config.yaml
n_kv_head: 2
rope_fraction: 0.5
init_std_qkv: 0.0735
Each number is 128 + 24 x the weight over its row's rms, rounded and kept within 0 to 255. Layers, rows and columns count from 0. Numbers have three digits each. The size before them is the row's rms in percent of the matrix's.

# layer 3 attention value, 64x64, rms 0.278, rows 43-63, columns 0-63
108:107128132134145181150140116175181125076158161155132145107104182173135126149154153083132149137090135126150119107134099145129143102148100093132162105132141134146135127115143128155113102136128132
114:141155150123119118110113139136148153038141109150107123131154125108151118062158146141153115143106098110160151100102137152161120107135128145141093122119147169132119136161121142130119153134083113
101:125101146134137114118188132154136104113126136130102138162138078133127067182155074164148141117109161135108073157119104124169145108141169154132121136122125115121112131142110117120144141136125138
100:144156120154131142140087140121148124095120167090144147153157148102146110109118143131138132164100108144057099154132099110136120107140170089103131112160147110132077120110123079128135107112127108
102:132140101134101176128105140148169117158131118123154106141093131145125096147115089099128098114119113090091105169183147137082101141124164147116121088096147130148169128109116107151112113134115115
091:100139139142147150163135128133133150166137162116152053135111164110148145140124113104127119114132140137130134134133125126146172135144129198171113134148164098124177133112123182117159110132119146
096:126153099142108147144099150133116158117148142092175093096119127120101090146096125134115166135168170148121090094137127139105120153116156146150143096153087122129130098114090112086128101116160147
096:107156141126163136113105109124086128137121103097153127121118141147144164148164106110120167106145129150155132145175098091133128136166119068148102120152142136136161112125163148125133137153196128
100:128139131090157129142158161097124140108105120118122120129093084159135197113162144139143134156129078125140097122124085141132148168139112166143098175132139141103140134153121168121130136151156102
092:137147157135115157154122157138153179164144135156132093137122052132093135141136087138118148117146151102130123152119110129141138143132087159136092082120113093135146146093149123118125091107120095
097:116122160130082103140115161152140100074067124127143125159108134155145134115137121128120151125134110090116133120138157144147104139151124123100099128108139090066120134128176134082092129131087130
094:132163057111081137109135122119104143163114152130105111127162098142130114109119110124077099113124124125129123155086128154089131095116114144114182140134103114138151125102132134099108120138162180
100:131127063138100165098133081141147145126135151143100124127145110113130127129113127122170115141146145147144128093136168070109120106113135124095102139164155119084154117087128091126152081115129110
109:136152172112120163096120082159079115149127134167125145119153155134116127099140155110150075153098113099108126141149163146162157154120094114144141131112153122142117093137099112118107075119133129
086:113114069136109122140117119140137133125101099095111154114112172135108121099134124097126098108116128130119157150119135101138173134124167130101148147142101158081096154124167202120125145107160126
100:140136096088095110154146108154135098125104086127136137119157148098114105091088130145075132164129163156124149098141157082112135141100136148104123103150128143118129159072112135113126137123087137
096:141122140166137141101128164093151119121137138168116082125123129104135128129114080097122103095110148146151127103084122141124095149122101124159123118135079110172117087167131154112128151132091081
105:143089107101111131105129063140157162133112152120152145152146162108125114119153138113141116124169133120151115152120149142130060137101182154145159113146121105103101147103113161104119139112148155
103:145116115096172128117156147119129138158159093162148127110155159132149107133166102085166093142153103109103130097150112155179122152121100124137147113131153165104155126144132078131101095136121122
085:121106114158147117122071133126135138096104124117151108125187158119151123133144088119113114104114136163117136130145148099155107110115144168176125114137146201124160129159129102096116106097143110
103:101128124134112130170102181136103152122113126127111119161090151088099114137141120111130119115105131120144112129152112121133127117117070099090118147087131109140146131221131144109113143140100152
# layer 3 attention output (transposed), 64x64, rms 0.258, rows 43-63, columns 0-63
104:112112128129139132117142114087128155099135143126089164171158122184096137107111147084135160158084110145157144111160138133099118130101106088119171111096136143128112113121081103136130091132132129
123:150152128131121140081111108112133141151142157095112124154135097102120114108132137068145125109129137167182105176162132144134110166155159135158144121087121119126156129151097169137149137151097104
104:114150171122133117085157121114142103129138120145161170132123117147116130155146114080106113092119100153148131128113077122116096094117174149122141174165102103139131139137127136142133110133198146
097:151137144136103161097104115094149119113153151101111095124128124171135154161102126153128135090089107142134091118139165097146130100117122146131059130124121148133083091102155105122160117118103103
114:121177149120121129146139119137125093128137131148121123136112083108172121142139111158116163173103154084080124113142087109104097125145111121112144134104102158179104134136142098151090101084125122
092:087140094148140069124170141153114101140121130155122088115143150097096106117091127119112173125124116131120160118117098104117117132099101153084121131085164125130114119150140152120136113073102151
093:113091137136133111138123142136112094092147138089138082055130112162090132106123144158089142093147124085081152151146114136147151106108135160138132130115131136136124148104114140140146111140148180
093:127113085146129094128166160146098157124104132127108133142119152178104124137114103165124154176162149126142112104162177116101169070108081128112126141163129117131123093126119114118122114119126138
091:133122106119148127125123169128151112135180171120099106152151128119113114082155078107128137118165117115185110115105112110143159155099130138124139178158163153110152123151084143137141135104111144
091:103124168192149110122113143133162078140134127177136102112116118126134090128152090132133138156125147121131170108139095111111102127112092151123140150121077122130110146116131116130115108151110194
100:146143169120117106106150127125170136141101178121128148156162095128161145090140122126141193100156133137145119145149145160174087118167140087123116112113128117168111124133152102124141141135103152
093:104136170112119115115109117152134092132134131137157102157117165133140152147145098138083089121112114168082151148094112140124124115183128124131169128134131109104150155116115097087073146093133115
104:111095132146120149134100088108112103154148164144137150138104124118096165079106137121110132123141160121090148112122131098123102105112097159091057125123119116105166110154151118179129121141114141
115:113124123148159100151116119148074142116129093129147131148167130153113152138177128135152127143103144127075084156119146131145109173130111127140097098100096116121104117151131090085100102153124091
088:128138104112089167137133155124158167162142130088101136143088164136116080135145112150108139129095127118098094141121144158116099137104137083095114132153161132075142102095138100143120125129122091
095:150120153129070159150130146133112169144134132109119106095086121108125155105094077120110117109165128127108149140158083117147103149154179146135099098138130094153147121103144121130133099167119114
109:098098073147113139109124153126124080123098118139103155082156139080137107111124163137115134158136160130127129133110137123110140166118132137191155119119114127110098172139123140157162153138097093
098:091149113113145135112144121130131180110168096108124104149095139106103134096134139156109113130108107123101132102119096158109087126115158146155100073158163104141124171129175144123116085127135135
113:129104110160131118124111123120082152108111129126122135132176109128108121098129083184152134146105150115077110085142079153090122169126106127131113122115107133133109108141111138140061122141109107
074:157116087142127106079122121114122102134128106108137095102125118093081104111123111137111177093124160152137116143127120117095109123092150150152128076114123131160159091086130136137092096124119093
104:141188097104093136116160134148150101128129147126136163150115140166143099123111147099129099106098152098141131167112150138132146112147124109075164098106105127160100159151106144108108147157098107
# layer 3 MLP up, 256x64, rms 0.339, rows 0-85, columns 0-63
093:105131103123117109134099143148108156144133145123103119086094204110124108149126139160141079089129140130177137154142169122139153147095130154137096145161111116115141134150087147152146153151120141
094:113124166107147127133150128150105132151127115109106076133090119179165138104108132140110118169155158135108133120146163109131175090069127137154172116098137122124158146109133136095096147128122149
102:128129117189159108139123100114129139151070121113131093147114169142143096141162101136137103132154172126166130132102144141109180145130114067166142141138145153136135125149096106106109140126131141
093:118115173130102154149127157103103121162101176107126066113097166133159137125150141087126099144085118123127131094107129143125109105097112115138155156134087128166125131125096140091121142135107158
107:128103117118145126141125110137113111119140132121134112097124170123121145111168098200115141131135153083129144092137137106131077076129133144113125106160137112155094134181115104145082111164153116
085:102156149155117166149108088151143158148130118162126132136118086150120147140149126145102109118162114109094100080140074125107107144100180112120098127140132093103078112138169134116119130128123110
098:111122122162141085092123117104131109160117109138154125126106137162076165171126067144140170120135152134153134085119093138146125107112119090073111116137125121168132126115119129107101123151152114
099:124154117119124163126109117124110138145127131130185143124112148127156195136118145147132167159135147113084150130132087136182127109170122135128139145087094145154138103128138133133170110136117067
088:127131062120169137102131136159138164135110130088142161124102107086144099146153173144130159119126119127130125145167098162148149151103135138142117174093112158125140116117101121098146088135152147
095:121106168095116079156158104121113109149131122131096130100143126159109121126105150193161127113123130108160113084133114133150098169123134100116135181131120120100145126075111137101150121126116094
096:108102156097132154203156131185110136152131147101112131111148138105109119103127137088124130150127126110161118134109141104136161118083121135130117138093099127110100131119165109141180155114089145
090:164119093127141128145161112115146156128102171125107114123118110113159104160134093144112142092099131188182139151155104133102140111117102131099125147162142090115119105137141141170150164133151099
103:117141094111125137135142149098105123108176141134167127082084107114133084129151111125133146093159116131151078118159157152130130154116105139149079119126128112151101121080143144091121150151095106
112:156111132144151141107111138119096116105130135104098153119168162142139112148133141135111087078132163142126124133117170125193136135139119130136107121174106101130122127118118111190099161175154152
104:135175136150099125102139111090133098166126128123153096128114143114112109094150121105132177116085183152137137112173115132104146105126119095099106160124065115127115140155144154138131149154112136
117:093142132125123107093085096162099106150135138114170164099117096147152157121104082137126143177127150097151157114123136130119102177130096124134130109092124122139157130095146146133163174138129136
074:116106106108172129083131129097130090110133117135150128086093138107114105118137173113087113130122112099125145102145163099092091166151128102138118146137167141152139104097114084149125133157168130
091:112118108139135133091129128113151170129148166099125093178117143116105129112129115136141095177150142135136161074131175158157129134128103137119090092148127107146123111112121089110117094125154077
080:111087098139143127137150130175121126109118103172140157105121182149123150137083104107116158129121163098145150140139130121153126099130162116128170128165092113144114121086131128071150146110142152
105:128124147143131095059141124161122137154094116095139128080084113123163123081107143112136112088108147121139119103096084121139102118112139132152117133151145124071139085130155128134147129115132160
095:138131124133083108161118127125090114160169135124136128151119138150156135101098121082145126173113154105179163110129095095142125157112149143134113137118098065088114117104102107161142119128131105
104:098106121128104157118096139111161092112098107087105105125139091170120140116163077109138084134134116116119080133116121101153118147119140138107154104131080115103138126180105149132092120131099134
100:111131103090153089087104130140107154122095086089138120129109144075176138126141118120129128101126123154178135121120132103148110108137135129108147180134126141169137092124140097082157161122123113
096:133106147110112133064127151088129170126140152150085108167100109147143150134130146138131125142134103112132157142172179098153131156134119125106136127143115103079127112084113135155136142077137103
107:183148079169094130165113105143096147147099130123123142119086116145144146144143122084124122141150142148150143095151136134101181165128167149111125131156099116110114093125129116134088148123095130
098:142101135109142133108093140138074144078119078096138126106076116140117135129136129144110136114112136084149126116171096150140121122142103155164169106100108131146153127081130100135152115089138103
107:138132158087128145119133117122112115108135180118138140125105105108158148154167131144154152157143162118142151139170160153138122154115137110122155105132086107094160099121130084113128145069167164
094:142153116129141107114172103101126117114136141151122118100146114105101114123110155141162136150092094120112183098154136157163161142148137118165155120175089137150115133086159119106118130111073115
091:128163163186113189146146145113174142130154104103130114106093149147124106139138129116063111145114122122159111157130159136162139080124154132118100103136114149128107155140134129144138114138165119
091:120143147109101106128140134124113077163088142109136111116125141095131106171104120144110128105116118134140140108112100146149108161135107114195091100123099135187098105116184131132132103150107125
088:124138138137176120082104142136145123121151127119174140149175090113144149131114144166146142123152134128146126105125132165124158149108105134125145118127128155089115176145130203134145118130074159
096:148059159131158135112173096194114131137116123096175114126141162132140120121106103098130117115104111128106135119167171119117132127132172142123122107112074123140105140105109159131141132134106127
095:115085152171077179126146161157128117106132146147125130165145146140128127108144162115124149131098104156167100091124107113168125120121131114168138111156154137128131138139131114148133128182071127
106:146083118161112126109131133145106086120131163095172138101141098118129160118145094120129121143121153106108145113149102137191115138122074126110142117120131160178169176134117128131129146092142142
094:077153122129128130133130119170155164123142096123078087133092060132119125164165127115126108129112150140134152143110133122089140153125120129138139161141096129135179100120147134152100167129095136
099:128104121122130154130115143085114118132113140137142133053129107121139122104121110089125166159140116121132162105096146162146093144147116171108154129123121117082106116113104153102089180171142138
105:081113138141158079147126123107126125143135120115148147154137123091114131165138147162124078126122133118159133169149147149179130087066119120094093157149123122095157132116115113167140112136129110
108:133060133164126122161157134110119136153117169141104144170181086149183114136138110078159116147125147130146147121143131143141139129145147152145120145154116110131098152124142113125141092146152090
101:120112111149188115122096110156077097111125105076124119084090136125107155157152165162127103136115151115141111147158148114104113113117157131150114182119110115145086138133135124129119105131093133
098:147121114133129163141106113105113102131144110112139139118135167115139087098097137119165121095090109143153133136137113124165132163146112130154122180132097066150100056120152121116095125124123105
088:149125117143092130117166122161118165167138130134185135143121123087145142154181149108148123143113163129088129136134113136173162145110129196128092138166095108123129143139113149120104124112128132
088:181110148114157102133118142092140113142139103154169135120115118144120164132149167151125154093133135090135129119106107085130147146119177106095103085135101128132164135149113169107115173131161118
093:083140143116130141139138136119113149124106128151134115168139114105117173123112112146146121095087134111158081105116140131172117170149134133139153131129077085158117115078084158146146137127090155
091:068124143165136118153152128126094121146164105115103103178129121127123155139150124139095109117098109172104133149088139113128131168112139094143126069120140144102162153152107105116133168138150118
099:085161138111120103141106121129120148122181133156074135142146110133144119122162159139160088127135113082087150095131103140159152152168114146132101126173109136134109117133108155173104123151129114
104:137117104120123130102124144163145105161119108131138131117097151141153129126149148117161140110093114123111162083157145158137113142081203093133152123115109169139169137106105137085130124174136137
075:118092155096116118127164092106165128108131131081105148154123122092142156143158118090117090122098100123169139143136124114125142125102147138155089111122139142179153151107087083151137135143100114
087:085076088140127119110107192112136122085113156129131141128140109131099114120150099058127141148100135102134146155129100128095123126130149142116139099137160111138090138129095133164097140122123099
096:135110113157162163107138114150136123105124126118102105136114135101105113132073137145145106171117146130124109130143130099110141109155126098108157091137144156141114095157105151090086146141140046
102:115132139168107127126141178148140128153129125132104124142121094117128138116119149154152122108170151167119135143123179182111162129186156104111176144167132137145101101133131128107107076131132110
111:136136076175157123150130144136135125171084110103166134151110102129168119149109136123105146119075114155138142162150149110120135190150156108149114151137099130173153139113124124132136154112132156
089:136099097140161152171137143129159113084125128097112083111108123154141136163125146154076136116154109087139119120162138138088128116105087138146143139108115138151161121076147098152102122102111143
099:082158122128121147139113090158157116121095110123167094134143133117127127122145149137127112095157162135126153137140105135128116119161116167141151142102166163152091098180138109120160161184123097
083:161113140160134167122115124140135139149114145094127103109120112117153187165137166095120099079162116125125084164172128130136142118147133112149106102116113157153117122117155164170090105128131109
084:129149091139139078138100139111152147143119151093153092154155140099151125099112142124134178182155160093106136116127120144132105124167119149139157123123132120091172101139112138160127134117119075
087:134131103118123114091102094126160108063103087109143145124087138159181139118126098107121143128154106112142133134101122147127118153100151137140125094101081122123130171156103143141103131164157098
097:110167164133142176097138104164121118136103132100097132125178111149126126144117148173066102164112118141126139124124107095135106144099150131142153119129102095108105133128147137109115097187116111
081:125133198148109129091133135149175122079153159120139119150165130088094181138115109121114118123133117154160115122140120114112152142155134115074136145151163127152099112126100097117106115146134142
108:104130152135142147167138196093147116137110091085124131126119121151122171159116104127143143122098096091160141120120161079134093096141134182175120147141131107143121149124124136153138143145119130
082:095109123125110140149161129123157117105106144136126134139127093081104119165097068119156107148106132099112120165116127133146125160090148070153168114116127133158102131084107102148098122120116102
098:144164158131142109133092155117171090190137136115137140125087126126118117111124155129109157143126133083159128106157101148096124158105118139151157155127141132156109086154150132132156161097081118
103:131165107088107155145104167111119158134093102124091132163121175171148166143111145136096135164148137125155170116126135121134131136097152144104060131147118137106127140091107146103136140143138134
099:106149143138124146119127128117136148158166113153137124163113185145145104123165142134055096145083166115122133111140169112130165123151158108143110152171131139098137159138135116118124166097127117
111:115152105133114103124103104137172153162148144121175141095149111156147160117143165158122109122132091184086147099124120166163161145155161109128121151168157127157125113119130124123111135150135102
107:143140100146080167111114175122150124137135096111105145115147136150128161118121112137135070096090130107107178120127139081149114111138111085108098102145120107080116120146117141092118121148104142
099:150112141102131107167107122130122110113186104107165107124116109122128153113161160129119147156137139136123171093165151190151118149174129118096127158128139119091132096134083121109093108122140115
104:167094110116132119134159150143116127146167167101161112122162093128152114132143082147120100123129107088140161116152146069140106156124172116101152124108128108172134105162134099116160144128136133
101:134132113155119156132118125097139156090137147123130164160130145105173176121077116116109152103110163091100125097113127106121129161159169102159114156113136164119130106109142116161111117152175110
101:093089142142149097130125095125156127105123157086178163139100116111145127134147111122125115119145101094159124126176160130151121117120089122163123129071150118121127084122089105100142123148164144
094:137135122159131115118145150110117095174136130137126169148102137091106109124090111159098150099119137106157081110141148098131117126164151124169116129133121095153139145125170112102163123163071160
123:126102126136130170102137088115142142101168121138130122126144102092154149104084104156144126149122122094144104129135117129101119141149119101136103163119121150086063116162135088116120187146159141
105:121104144145110135111192111125144092160129133131118152158139133134137106122110158125141135078124128137154121122100126157136127126069141101092076126135105078089093114132104152116102140136077116
088:146115162126145102106115113122120132113135121116101101136100089133143119094161125116148155141166156155125103085121141102133112104108119175150198120139098126149110145137128129156159161188153103
094:131107105147133153142116155116088145167133107118123120103132139127149124121127130130133179122093120146144174142157123099113142166113176111172149116094141139137121178131124146089099145116123055
095:091118129093129124122099143071120136126183117094109092153125144131114147097095134143112156152146136158172079113135111135130101123125123066146130117115091147130137135117159095146152145137167133
094:128153130114144132113133173128086147127125122108101112129139111134095142142138157085064166139163130113191133136132140103151151098119142159134105133125140116123100152199105129118124161126158137
107:113137144154138137111122185142134121145131151167142146121133110123171104156142146136089159105158142168161192075155155140111124136123136107093130123152156109155134125129105139120139111170154095
098:080152139108141160086145116126146116153133136133167094090163132111177143116178137094122109125093163099107163114148126092162153114136128112166138107092139140118146154135133159128133145120098110
104:150099163119133171093116153082099151135087102151143146109133106164150098098115118126132135105115123106142156077119093152120169126122138149123145154140105081101128142096135118118082136158122146
090:143056144158111157120105138154123126109131131134159146115123110114137114183074137120116101128146149127163189154095134145147139131146132125160115088132094122119170151151096146135133135138147104
093:108105124122154156109124105126103114087109108106177123094116181129126145144118111181165139125129150121098110146168115114080093110147151122138115132152142121120104139113166131180105122154085130
092:138115115149094130123096124132130151104132143155160121174101125128163133093117164106101119140079096118110155106136103132116162099152107103156133098110162069144121137117168089112128136172142115
114:145121163128109135106148132131092162121183149106124105129161084140150118152153126127106105088155113081091138147128116078145141149107161102123169153112114126129127123125129163082138142156163120
100:110106102143126142152103111112110182132181142099116136127102150159113129099158147132125116126066166097152116096106111114095117102124133111127174113155083124123147126141117154118110122083138097
100:162133118150139112108126146169151109149107117090133059161147128121133127110145091103121090133137178152144126091149150128120123140155149123138113136122126073137089175117129100131129140146177146
100:155087138149124118115130173093121080137108140117138126088109149163170129135187147108108116104101119125121145100136102127157154142147132095147142108076133150161141090139144104152140113139127087
# layer 3 MLP down (transposed), 256x64, rms 0.0823, rows 0-85, columns 0-63
094:158114135104122172106119129096121138120109159128104149138126088157044128138102151077134087161131109113124105134156145133107117132154148137155145102151117147123117084104106095137136126164132146
106:102120152187134163109095093135135143118109146134125097149116150148151143125109109114122093106144128155171132117098144125142159118133071081123127125108093125131192127120115085166148142122111135
105:090129108176144129083136110082153145105139115167152147128153157094124136127163105120116156103176105129175143100129118148139114128137123153173095105119120117160130141176158128136144103130142151
119:170109157168130150178143159123127155114141134161082127123098130143118170100112127136146089146138126101142109097126136164112140115129102143112132129120164135133092140136124175132120194142089153
111:119167109135100122118130116138077121124133156149138120138141133158093135108166124080146135159145144153102085102139159134113099087128147146102172067112125126118140125081142127134141094124165155
090:136152112119126132063104143115104126129127100133143132089119173145121136144152145123098150114141186144110140141086154131118141120162094139122164120176115132150109146139124151117143132177137192
106:132153107146103099114106104115126136155174121100110135134131135104136121121156066117136103132165139141145146175175136073141127088121155154136121099092101122132133124177157111101137107132164120
082:109091115127124160127121134097133122140112119155092133151109097121133156179098150091138112134077178193107131103099075121095140131146159131134120151133113137153124144122123124153151112093152140
093:104129146133106140168160106081128159134139139145099115144164110169115139121135147200152149138127129138087106126150150114139127105155118161130098150119154106105150102114181116113134153165104152
089:147157125145120144137131137153112156141151172123125131102117131102149133108102121132140123093147159186112073122113123094169116124136088138108080127110101121151118116118100162167134082078146139
095:127122114136097154094111140151127089133147131123131145161128134136190129099170139096146127140108121142114112166183098133148116155130114106113109166057086140136139127137094117107118092128109127
100:094122159125135155158124152130143118145123057185119152136147138131141131108110125117127101163105115177112160156124117098147115092129160133118157162149080135132120159134109082124102124150108138
091:176140155128109138115122106140105131134146117136092133132103184143076169119169148067124138142109131104167132103098113141129103158135146110099157136132124178145149124106141100129115153096116111
092:131115131114144122160132131114195137132177115126121121107147148140149092089089127079125093118129091075140112124158124115146118104139151173142081112139099122142144129093152119123137155134140089
080:138118141079137128126108183107154116105136158143128144118132164173117094128097127133156130109107134173151150117161097122115123134154131101159111093123140100112121121094127111078146163086087114
121:129134119120078126130170112125117136120110096100105120102120150149133106163127110176093124126119139155126119153139148167129142120134111137128079102099153125145090098148155139049126088106134102
098:123130131085095142124133107139139116137150111127136087125106181107101132131138168054124149150136111119114116172160110072109094136106107103124115133148134123140122144120074125135105103114123168
130:155115115158135149152142112118107170164135138122129139124091129134093113132116135099145163137117166130105127145140107073106145169158139105123144122105169139109114156130110106176168154151073159
109:190178103084130128133147113143140100159096112116158142116134133123079164120100129118148143115140174125125130127107118115132105127131118133103128158140134141110162145098197108153156108089137144
099:163134120107119090121174116132123130153134165174130141087179155101102095153118096113139131124144109161117134137139150178118126112085118137140113125070135128156101125101166114154135133142146158
106:130136131150125137151134063110074160109136118167145159143144118105144080150133137141099117156168116119132156111131155144131118122158170146151137126074136124099140075128094114142110095121128139
094:113135135088157135142070130101156114127099129123132136116121149191158128088100090167130136136155102120134097115169101136113102138107150120111148124145098122105134112115148121162096084138081130
122:127122115117174136132107102145146124127126126160149128137154141131119147113184146104158126139120072132122118119113105123105099137104101142113107076130170121120129127155210086154131133152087130
104:152134106178125173126139091120074172124101144113133117119133112088102087162147080085117132153127143152128106113177135118089102153134125120134105126108128115135139123138111157158125124138083141
108:098119095149091103119121116140108163158156136160121158148139136126109139146149149161106091167133104154117159136159138085128153116101132119163117125146133141122149154106057137134132158135113183
093:115095146172099108107112150122146075128104162154120143117108129171156148129129112120130125085169175115127126148098103183113158096130124145134129157140137132167141162104126147144093141095138111
100:113120117151136150067095220145132134103156115097136121122142133132168154155118101082149142130144136129096127130145157135137129103155107131124134114088145135115136148119155132142085098115119161
105:172124118114142108135152102095102146156154126156152150108151130135121128125145124104166135189124148139094103132098115110149151144175128109145162103175127141123129158181130154140099084124099117
082:176097108126122133125110099084153106114136136161107119138170100111131142129111118065133146166132133182157129123142115151134127139088129156173152097120131122168108114109108146078132131099122115
100:178144132141109141108091134127140138135128120113131084127094144156136066091112128092110087157180126127134113127125135121103139086126115141088113145120146130117075128091158117117114151144078129
105:147118125135142150115176155131135146164119110129144086098130119177155130128120135127098133147161144097080140140119144080104148138120133080148121082168138115141167088113092108107143128116155101
101:111109125103093140145140114114110179116128139117088124133129115104132101110097092074111133105094134109119148185156133124111134129145149108121130126046104127146124132091095168137129144102112133
110:104125156160109118107140130139136139088134135119068110154110103123165125131166128173114138135152141203145108163127140150129153118125122141108082115065139117107112136135145093111148151135121136
091:107136130107155154123096116123187126123106111107126139139083105178142148141155151147132153151148139113139144166140135135118123116096133123112108143102069129156143180132089096109170096158116114
071:128119152161125154170161142145116109117169160091122161165156135123127109168131110162120126132095129183113120129124126100195132141111167142096099126085120146133129088128126140148133116157120142
086:126144147075156117157154098104158099139136136164127137146082154118145145153077122105156160161147119156131144127149083149098098062148135127104151140151112117128119127111139129151124154157137124
116:110127116144105137186169142114120129162136147158161133141134142155096102139128141133141186153118129102107119093143097171101105145127126106082106139162138125143129147126149097185104148096129146
086:142181144093166130086114150146177119128144137110136157078119152095115111133116149107102117130176109175132090104100101118134116116169081134129119109111142143124110125100107141118135113157130103
113:119151152135111113161125144122111140119143171100106135170157132162114139116111076183121137151103134148104115141101111091127166109147067109108119113136128109133113130128165118182127158091142133
091:085113148165158126144100179126133156127143117114128131140138122127164093118161113075080133149148114145091140121130113128125125096131107123108110083090126120142183124156173108153144157148139142
084:125139140144122162072123115111116077134104119090142123180139126115122127127142112087103107162094125146138126139102166131130086126104126135156167123093139148123113121161132167152159163156119176
099:191131123084150147107148126102129108139137126151106125133091144083117113102101132100139108105164160121090123111130083144087130110166124125115140133128137105127122118191095127147111166111160112
110:144158138124160160158145134119137113131129135154113127130153130135146123130087163064101122112120160127151138084082131143113132151115141112118122089052142140114136108114165153126093147120174132
087:153167109097120159122148152098123130187120134153138138079150158131105111141124110111106148120116144138108168121155075132108110135086143108114130105120105169139134139108098150143159167094159109
097:137084125150132123125110112146084089136076121143139122118105163113126118135097182083107136118122158121096155171107152139138127143127162117125142088142175102110159117110170130118157155127154124
106:105152132131095129178139124124145157186128092138094144094109170080133128152132146098128120103104148159143151133136120129154154117104136129108163111100095118126132158140156099084108142118121176
105:180168148139137147088121102119082155115136115108146114129124118139080143101122084064123166147145120154110093115144124115109100154105170154135137117122154125148125119105125117144147100156166129
075:167158126065094140143145075147131151137163088115141119101105152146150157112120159113111144128142160078113097099137134095146143090141125126137130127168120124127129136163147109150125121081138119
091:132121102085153121120139124093149107101162112154110133161123158108124094144087160114147132170092150163143103158134143118105089141160134148139160139131113129111165104131110182134161087144119115
096:102093121100123147110107102123103164142125142093158109089158151132105118091099138082137093116131119183138130087124120119128111204129146134156144126092133141136110141102101126126133141100103116
117:111143097107144162114129140179111130154090117122168119096135120173137108171147124162096170111162179071100146130105127145086123131159153124152137135153124117121151122124129146134152143114149142
125:121151080143122130142091129118150109169121141142117146135158096073102117150149129144119119099171113189188115139098139111116151156136123164166126128119095134105154136138107150147164122142135124
081:125085101146109149115121107188106157182119142102126120114099169145160118168097143130137155135141163145118106158121100124105110142142121122135112102144137132167116177133106095115111096087142136
104:155130176111113135106100103121111112132136156113089126121148126134131117100105122072118168110165089138133124127128110078127149112117131096155126150170140102121157131107085151127177164143162148
090:129071104143121100163103098130087162114117123145135086142166138150098120119106186097152136123090134108138116126122138142116110107126144162137115105139158155156137115086105088153141165109142137
083:138115118098089139139162139105137143112121124097164154135119106154134129111165135170111101188117132088113115171114117147127147098163149124142108124119094126120128089156120140135145127094161063
122:146149077117103140120088131164118160103152121112141129122096196097095130142155115121121135156179110129140150091096145131124133141137134090134133139159167140137111111090107147137122158099128167
095:098096114118133133136118132110090135127105111120130128107170141125128100088189155070114131099121086208140111119147134122102118154107122151120142102125123152148157122129078128141143124102116128
117:121181145123157125141108110154156137154106129131108110162077070155114135150136122149128159081137159130103144162112161159120099125131108108095109159115153141141169123150117110134087128127116159
093:182168143056114165139135098120091123093110072134079141081136092146108137140145139081140126127156154131120155120125101135135110139152107117131116109118122133128112136120106148107130104110141119
107:156155144139126106133149125121092147084109089127083130105114123170113104101175140155139112125124143125119119161155145130084131096145172119141140121119131108103120121155166174132144073097119098
088:121106119119135137146100137157116135106110109116132133142166103078113140110152121093140115132090118146082171157168088110099135158103153136122160107109111142142078111161069106153130129142138125
099:122135102114142103166116136143151116170166104162119134102157149138144135152130146109074132147110137149091078153188162098105125145137157101121113118145155179148134130111134122127143134105100102
095:143153131132087136150143114169127102113123152115093126165149126184084119119135146142161121114149136141143130160134099123152153120168127177156154123134153117141094151097187127084100126126122109
093:106123149174122126141118096131207134150112121089113145154085162119128104112095169103129074120086139121146117137125118103116127097119130133128114105096096165110135139108144159135139144112162136
088:140141125107137072080147148115155137110135082095111125147158156116096076161134114136118148120159145129107118132104127135104123129092158184131112139103115115163100148079117133112147158100134115
115:128135123179129126137116137090083186179161133138129127130121117142121121120135074129157104147208116109114121112160119103107149127080135140096121131109126099105135148120144119112146139098130140
114:108136183110127154121115146169129124179076117080149125104117148098169126133105104138148138145084152079136122124128120131107128152122137121115097126122102134130102150058145109136121124133161116
087:146126136165141093138138119106121109149117109168122114127145141106143098160161139163114135173123138123097128127112127137123135141084126105189164135073147149117133135170150117171081130125114175
097:116108165064143076150147104136153134140104098142093114126149157160138146107132090158135124129113093095143116149096125162138094130131151119119140123089127131126111137135151137129144107064089106
123:149142136149118105144096141136115107104135152095094090108125130146117097126081170166134099144165127115124122079136135145102131175144143139104094129105137154092080149125111140119180117145150101
081:129142185148094144157133103150136143126117134119104148121104116132131135153078112139123105148110160168109190124144152166150150116135116148087138126118152095103105176093135117131138116090149095
088:188122141104136109108165158071158116130185124141128137102147164111109135129147162136148125087142149123110096116117121151161118098122115130107157089150151118151119126111139116145178121129115089
111:140160082153165144162114107166111175162152163174128138135128141144162107137115132134117110123142144147112162130144165123099133147079181132117122109125121144115168133117171139092117136112107143
098:134124109104121108101168139088102055127134130147127103114112185121082140167091169151131148114121164126156116135116118117154135130164137149127135091122161134132097161129154129111112129103116101
088:155128100136136152171129131098177104187103136116142102117154166112137146118143165097101102115090134095151108120116097143106122180144135120102138120122128169148109126111104138113086134111144163
103:140129129105145126106105126152146099115150137146135117168150129102151076134149148182144165075134174167161133117089129151108166157123143135176133118152131114116147139162106111130121153129105100
095:101181131152135175132097119135108112137160143155134136149117152063160145099155137080140095134140127155106114109137136127104138128178145156149151099110146139138113146112123126136079143126104088
112:145096093140112107089133176127095140152113130151108119162143142148118114164122093133132139140124117155123136137125078119126143102171127143158130088142144151139119204106185147123117129138116099
096:132164128077130118113164069096130093105165131112161118151173128161098125122097124096106159128147120109092106105113119118137120109147143125120108168102104140105121093166137130125132090117091127
090:122155130159134079144135155110109137145173155152122129114142112183132135166114165109108132126132101139141111123111165154142118126128094147107127118069153146162112144167107131155091081134115160
093:121180107164131147123146152133132095134176131060135137168147121154154113096056109136121139166127085098134109110120122145119109151129130129121147116126133137108115142146108114164150133145126169
108:108124073172137114120151157157111119163130118147151125114099137116135097128126127152143101160156139120156152102106154060128096145069133112110092138124173115140150139129142097097135119102136130
097:111131109081151103108168135126133091104171102126182133123122171131136107133133148139111116164100126083138140137097136124090132141141131146136139094168115146087131141196141125134118090143122148
085:108136117089107156106090122133134125118086120115126136139142116090102139150149127115117129106147155092114117092158143141090109107127081111119091155079131122118141106131081123138081178134079131
122:126131130175156105147152147086093145119115161139136155139118133161144120132115146189128138140126112118169131100110146148124112140131096135137147122047145148121088116152105105184121130125137152